Each number is 500 + 50 x the weight over its row's rms, rounded and kept within 0 to 999. Layers, rows and columns count from 0. Numbers have three digits each. The size before them is the row's rms in percent of the matrix's.

# layer 7 attention output (transposed), 512x512, rms 0.176, rows 180-191,243-255, columns 128-255
111:407569401491495557509478432430491458544526551458490457456569482531439533537516534408442533507547627435450539451579427477611474512544562481489401426422464500488491491483477482540424471570525520534464508441489463471510542519596505430469546419582471552532506527444482491533532392640440570484541543426426439497449556453503513515511423486503500531408483522531579503544515444456559416469554
113:609581452425589558574507501475454578412524487503469560449521422565512530473568428466497438635516573563532522465552519478562452500488485538467581475480427487491575439532466536546454471449437461470508509449489428531453456451550543481541480497426438485475539506417458501474533377468482436477559555570491525508619463560488493458490447555484458525473410479430486471510461530567465473482406
115:425611508517447405541541487499553411532514486546419577424583422496491486541500530463447395467481517549551568455593474404571541461588508525435514578600623517485539526520418446430372511523440535530559580526519517520524542578520471450462431523479627429449393421459502413488546477515469486520436548538525471500450536524569471561506527420425479538553588476476522584488488491530482432477504
112:605468537519398488512460441390503511462503470524530501461422504528516532531428496391518511475582537577472492416495680442492481441569484493474443537467528498493417594541629599503468476616457470475478596462531541480510502533513523504480456482521518458530474480561453471519485440539484439434457499483471548419452408564479498541554528514425586452552519523532512426531421585511459478438504
111:469490512534512454462461540509459502485438584487462529550405435484467509540505524532455512494530467472462497537487449534601428633437490466586493419477567486455511494511495510453510475501498560444487546516457498412527522539524367380396545544538517469503466579531509472434508550454465478526467504540391405424486519507476445546477518390411598497452438434579539598542514498494514459441432
116:526488461535588542494427443505566498403529450501475513516485523500551444452509450515574466501578477418621538545388510481452503447529505490407536506442506500518505505434446488435486609541462517538488398559493494637559583547537508523384513534518518522500602538454444430473519499540464431554557542412546484405460505533499511542593500541556503521536496500562496423593529381478466514550504
114:460496445482480522420573483518577507565502554505454528564508476449479539454487474516532489578527521425479440584415468542515525498459400568468465529496550463527509567483485552469453573445533625503560473468455548584486455461484536537456473485543464562466497461465474494527584563515461536451541486549435499519509429531457477489400477372543445496497476482424446586580476455468521470485470
110:495553556566480440460430559495492501522487469496452527580443416483501542538510544553498507535536459510488524540499495527525439504423392466483501487435424576494445533546543472560429443485541532515524425460537505603313556539442428597498510503419603521504661450506498528508424476595410514443545621514603496532516439432446588499493591505467495482499534425516535530592548589489505551473452
112:493469571510510531537483490574534527441591544498561513469514513504577513594463403466454416466435523495459498507571533599518502529472513434525424469556479442553509514416525514573539565507611471437559476524607537450479550503487406534394544472434535523536441523452461530471546589486521542499500448571552622531536589502407478488525570501456525521468554558459467439405447498533518435524454
114:596516435519525518611510509538511443482466449538430481507413404438472476597491653517456466500482596492436513486551483467552485515525468506456543503495470483546538511575484473497510464601464532476425428545574362544537479435528467610501399441408550499455525513465437461473529577588480468526492464589505520528497519582510477536496508536466454502468546584558496479486519551495484549471416
107:404538450483557537509505564464450473469452508514469509518459478491562454454410505552534584522496487473486497550388524578404543602484444461576478486510472533563603489555564571529448460505522465460633454477596555485493557588468460491555484508463496507366387469549467536507556452463466507534541465508435458542415422489447421453557416584529564596549595450565490499375538411497527513537479
109:514575541497477489499413538517522521480540520478557462521512534499537484534434490545479447478564430455441497494551543475512465502448458566449586544470400480543534595586487531558462521432495441441528559457526561543526415522471452497604452397569525489509523575454463454461488537567458442492497516536571408553508514468571459516474499592510482475527574578521521461474351550502549527455482
092:502475535510451516492514581555525438448505556597584453573495513493561534511478549570548556456549540491378469503431529619521427486549595516490479545497420399477488476377418471474460464464445530519560438406473590500440478471517433407499430495574538522614529503536503574446556532466499449591369488491565562462424462491536509601621508566475569437483454503490462578531476529456581431555470
089:561460536436510550494561535533463469451516514487576507536456443550638575515543444564531512445475437514593514476431516569419531517486590551536620542517467452496533552444502507463553498451476490547472476615516619503512503579480472507520412605469589474487562502545512483515511552379516482554481515631513555594483478542454490463458503550459499439537557498438535521442526551510486574531514
090:397445537577431453491529536504530527461448416517630498508483512470539547553464556511547498497510463484482533506421503516520476431521445508422495490544540562552460581498573467493500530547539544532467556534476515411492437525479435504400502443605568494546465512647536474527526589514455511439474420463505574501410526467579487524428505505482498513519518463545540559480535471477485454562572
090:508455549506564508405459508473453453537519505530498457545413543559485535423502489564538521509488452458453459553436509566523496524509516502578553388466392531534483508505566459549565547500543471575393488465529531499579436456500470569453505496542328560534504503603597548555450499442507458443557376539478544480519589384496499575413447594533535525473462491535541486542467482472508488509431
096:432484477451512563546555478521491436543560502445461591487579488487472536436482529578497516447425466402496460531430430609515594494502497545494603486541481471472557427448401370540489494441485481487504463479513469507523528421505522492506501498495564453482500462461529495489487552489476547586487482476499460634566547367571472485473576524528516522487494477493507486446552461553523544440498
088:510493524505419503506498398493515491383576467465478436496536611478569460546528511482500510535550548551581459496513594535436511392515470584487603620537457443450467511449478515518457567416450506558455522509491392556424468474477584546688455479436524538523510462514428506513517555520493496498513504481592501633492531482477502443577425531534432543536539500421465470457470528565438517553541
090:529461508494423569466592542512425535543394551516559497519537461493550540537460578438434539480496495567504491460665468545541491488492534432601433556477481524514528519512533521534466394416443451532482560455524455436501438473464516445589504503496531445514443532564500593494481565459592497427419526553528431536492442498488514513426564483467462450484497502392462621401496618561565455570575
091:598535567498530496585481536425374507512548440523509542377452455499631533502566530461502501406603477500508496391485538537494520564492586464565510487475511520479464404558485552487482451507491364412466531476481463436529411507479508443535558521492560451457481506517538560442450397504489476472565451462567485512481443470509514509579499569504492488549509457458511415484509551541526555542567
091:475490459480504548527539486556505578480560419514448452423533536455528491457430461493548492469479576485570444489557462468378524429613564566616481427493556456495546442554496527556554506447462567474515493594420553516595477429531634473531510512550527501501383484496500484472559582509586432549448503493445484440426564497511486525501424452427486459455504553481479460432430516512498448544552
091:465461376470449462477475561531477496585428464481469524581485484510441501464494563586635540507552443536549543503410456422522469487547470576473593468490473501510476463557576438493552382522474564528564465557474540500488443464510513457610503463553540439462575539494494516450418413558550444590434513468512395553450471501570532512495391422551496441464480527556513445555545475502472581504528
090:480437563523458480491500465456506525511528519525493593475456552582546512434538463520555610435547515541537510522451534501463533525461540514490501489513578524465480509459535484504452469345564465487579539484441562480425614591361534358532484546541431438536474494591484482467454466428470523561452539458528466445472528493504481464496491523560498511476493544504534568532434460473563457612615
099:625481581556474445507499462549569550582571485465495482532538583531447541490533478481464400443552490499451524464590511435498500399490540529426421491471524513399442474472486424502567548478489627523458502565429448488497489549535482577468546519524508554558535462456522454570413536491531552557486574443546498479532567517495524539442554454523389417433416540487562406524488552522515517540424
095:549456530510447519495532485492510547501469467496446554484517503441499505519569454505500486496487527523479491509513471556466489502533492440559439451527551517538499467400505427452498534547557605520479496452440496431500546395483516500455534576476454482527469408569448464536466512497521554518514480484478609531481452517419478518490466450510487578494436438455450545539662515500469476510530
# layer 7 attention value, 256x512, rms 0.183, rows 116-127, columns 128-255
098:376552425517567559499441534515511521624569423510477525444427458437412536465520594519538539547558521437475421490564405417434499553545570427473510501446502522486576467397487443548547392554521496463446437411469472531536541498518632505491560392578503486535455487482495411550540447566465478558522472386478553465471582408515459547582463535502562494548483533556463498561516402512501464489563
097:518528568475498535444488529514423571523531522392452591455483505467505478394522414508479493569550475505485386508483529447530503438448542520558462467458467534509468441474463650530532466470520422438540521528557463502455514495483532517505498498416409437474498454503360504486526346393426487542542611507432509558525514471549550510582459552506505506513443514520545501494518525511516417525443
100:471567507503510448576548547433518501496459497535501512514501499534454426509560455557617407459502466537506538513544456490584525497424501467570556601575615602492534533529451545472408400502556536506514556564571532472557589633524550488500511486463554470485544418498474405405557509504408473590478613499510448622536475506494494436574421477463434428449563410617515548507457472589439483494541
103:592516466532459542505434490467592424440457483496601520451426507539515500585522463412494463523579522562493519460515603522495478552469526521464402547461618513564397411568522470517554450555612469509464478548555493516460502540501454540436477498462561403535565567498433562496548464489442433548494493421492567460405454624506481553518518552432473443511429475448551470476432575508400450501564
099:505444448489509451481446539517519562598527560459480564456455435566479518492565465548563428492559511426478475516389518438535556567486537520461461400475458484503569462529471540558507435496508555435472531483444489487443488600501491492421533605549467523527480540497515491368509523475466560520497487459434571449403536461417573514454520400474583526495508518588435482549492513441500434470509
102:563513527494541498492453444445529496515604457529456541542464566535455450511590408555541414495537541517498551433453547608542559355525475521439633395547500482478484485426488498551572608482475485437482448489490514524498558504406539538472456530485530558482506460492496552543533456549499517478527503486497504406441528493534469517565519528461471499557504505444403509517450426452489525548537
105:417523494510430395393484428439560477542556375531470519486486496481472475509479524538501613455468560527546435477356505374549472434449558484453527460492569437532474570427494539465401467451465595495500458519443450606420469538460392457422506559486415570462484466480458503459551497502417504507505508516421575569536491463529479632508436376453464613498495524460489531465523444464500534480527
100:411542424543538478460450541541506464453433459550482498517428414451513604549545514513434493533541516504477538470568444495505451488501549369423482499509472530468483434538495365460436485515508473590485516449451510579490561557521443563491500466443522589413644517473476439508408443494437648388521576493524519591502554390458526503531591441540445526499490515537542538429551505512558446486468
100:477526535475460587539486441427484503486558446519535528481470501444476439619457420482472509566438516519423502525498462575492514487521470458504399535487508505570556458430491518499510533544543468475443483410568612465523551449549406604468536506467496513471558547465494505506508481492458502539514524464527567427559528442538463540450538540492540565533559477481556485417427497454522493545478
100:509529414488545497531476541517513594457478414420431420533500421546495564499467551525522429456481536459484505467569386459499536504428509491471602509391442461577504545587519442471468566460484497397498509508459479451509605408463554503528411386474567479430601509369511549578498503540551558340435539522472549570462465537585588515561530379503527461561538492579468458474517460546482523466464
097:452445455493485535439602506467496457427474517474497432466466531464517533469539407510530545493503505452478463527486526531473531621470500506535542486457550517402554485564619475432509399517480523562550506498657453552454500465488475538525471494515467422559450544440445481470527465602489493465493535569416491400417474527493526540519456519467501554509581427466485492438542509585431507463563
098:554535458475511453535494486602466438493502508516484460524418456536451519481402506585465454437488422467483497433493558452506536487445587534476602517506460473471533540411588429485521600493537415585591630499504548604552405604477496591516472518444499489539518521484416538436481478553467502503523575441489415501481599511555535506545512573492505410489550560455565518562450457525535526457478
# layer 7 attention query, 512x512, rms 0.147, rows 256-260,320-324, columns 128-255
107:477529545483410452535494472562496519440501397485579482583451597427414338529535503567391557582495537566479533510423499450600508524468457490486487523393475518493550446412510466508440412575519504562546473504514521512516513522496536428549472429541569495560531532467455447528546605484482424437500504437493563525514405451521492542496566457458516491483530453441540472509459531488514517476569
135:454563490562415471550458495566542547505544538606500506532559592536411488507500505494501481428512554473434496410476543541511508513484551557593476447516519452510459557494456434433455523568627480549498469479463531501471554521485468433499409430506496500434480517561439530443480557496508524466417501441478553535467585458575477526444535550546469495471495506500434535520566387602460556477525
182:542500484607527495550448515506496490472514450504529549418521485531521589508469506484490569498424539515513589470456498532481541408414495523468518489446547409463479415503488511659406495491568437491525519562579462500443482520518548573483551556507443530495512417494435447475477604518472478508540529520598524414504367480465482525543467501568626494468433452493493442517476480573513535497462
102:444568548506508574549472571362471482528484576528462525464584512528501570453541524512533522500497516513512463462561556469494481501543428434436537531588517426513441478468529580559476695471507518401532463522565502509529553587486456471539545511546458486486504498560538529422385580523521532548507530547525486562507511555469507452571444449600512513467530601483549447543465423533567522517535
084:501605580383428437545398526476466470477475498472563542584451518533480428451460519532516528518490612543557465463511500468430520479462529552497505516520538479448480522490540422539534449516544571599422398479421524503450502494520497542556420585508508511538445520376529494519463456423461481499478430431511545456449516534406509427530522432507453456493497445599470510562481351484474516601560
126:609562538400512443520567529596465413517512581473435463567575478484522476454515473474572542462478487509467559449467535486452533503504526587501524529545414559474483429513446451580577455494510507507538517562451479490372489458507511508465521518588583560407425430478576393643469483520432560509581556463526449488408473477525509508443473463535481371535450578437432528528434484459489522481526
170:556602417550526424612453541518559542493506525484507603492507567475530528434493509483561560657514523554520477533439468523521509498478428546539579397461467527449481462607598585499461511558462470502566527527548485449444485492457445497573547532510416530568479538507551525527499451486469495405487589623495607460548519573598443481511471463479551447458520579509460495539546493571522419470448
193:473435476554482543493460438501556515597450557545529499423449552531526471471529490434497452540449528467463414404519469526533526472571387487575450491489513470511417558605516544500552519581510552544499555469457577542530577585464542405464530475501473538529572555468472471391574488499479500428487512481445525472555501498475535513587577499481511445507524497543542506546483517510516496488458
091:430538542526538477557497449429561481483422503518486511408484588500435514508511455475492464605473438576500463478403550475538561459453452441459449533567430523505474517523486530606596536457484532488482498562525473619530533495460473477467616469476516440498410522513521555369499469486537497438517475493533413539491424454472513493474505458509533535459639501381471497585578506553532500530461
088:454571397503457458582476433420454481507587439515482384428582471537485463477504555464549487440509516531452499501416440439452463504582463549499510489539436470489466536528486540545509461529533467554544510508339479586505487615458486494491472471408492452475471461521500513499479501491533432517509448426541523549473422446554532515428474530554477525556441614572458477452439538524577456497447
# layer 7 attention key, 256x512, rms 0.141, rows 128-131, columns 128-255
107:500550489505539498581411498467465422508565529499513448463495563489540505513528511482466478524609489510492493489511429541505502504452482522640586486542564411571582532519536474638512455519540497462386484439618553482482535519474446497465503603497508408484521488494485579462499543511551588411442613488497537449569567518478481401506491546563481479615497490485551438518525560526534488502449
110:434529556501504556474534480467475523430377410512529387352424337459513460494472458430491511523537495521619476589422463465598449529576394482499432512499474495449441431444558570514557525560415448586512463505508530478509467505443483529506512505489481530544472514398492433489499459464542553453545524535403462437501442563426563512587554497444523554524579442413452437468495518495487533583481
112:549496605494510589566578517501451514521457528508485558436446445548509557438568492459575373495531501520524473615474486499578492518533564516461474470547509521435489415505459456459497526513509453507490529469561444435444440471366444571402506445477457436465510486506546539469526578518366514452566517491527475542533621551565530457556534496580506555582431486490533426558557393499520560551493
079:514483494481535568610514525533513538564447485468403457549459563459485520544510467492447561572496496442483520496418536474584512608418518599474523486548593519400483528446502412490540483467479529451498513540444526533506456518457435429525491457487403514528543469590512476504489602466452476577450516550486487470550329591404404538475531379527473583431550570502394486474512503464536592523511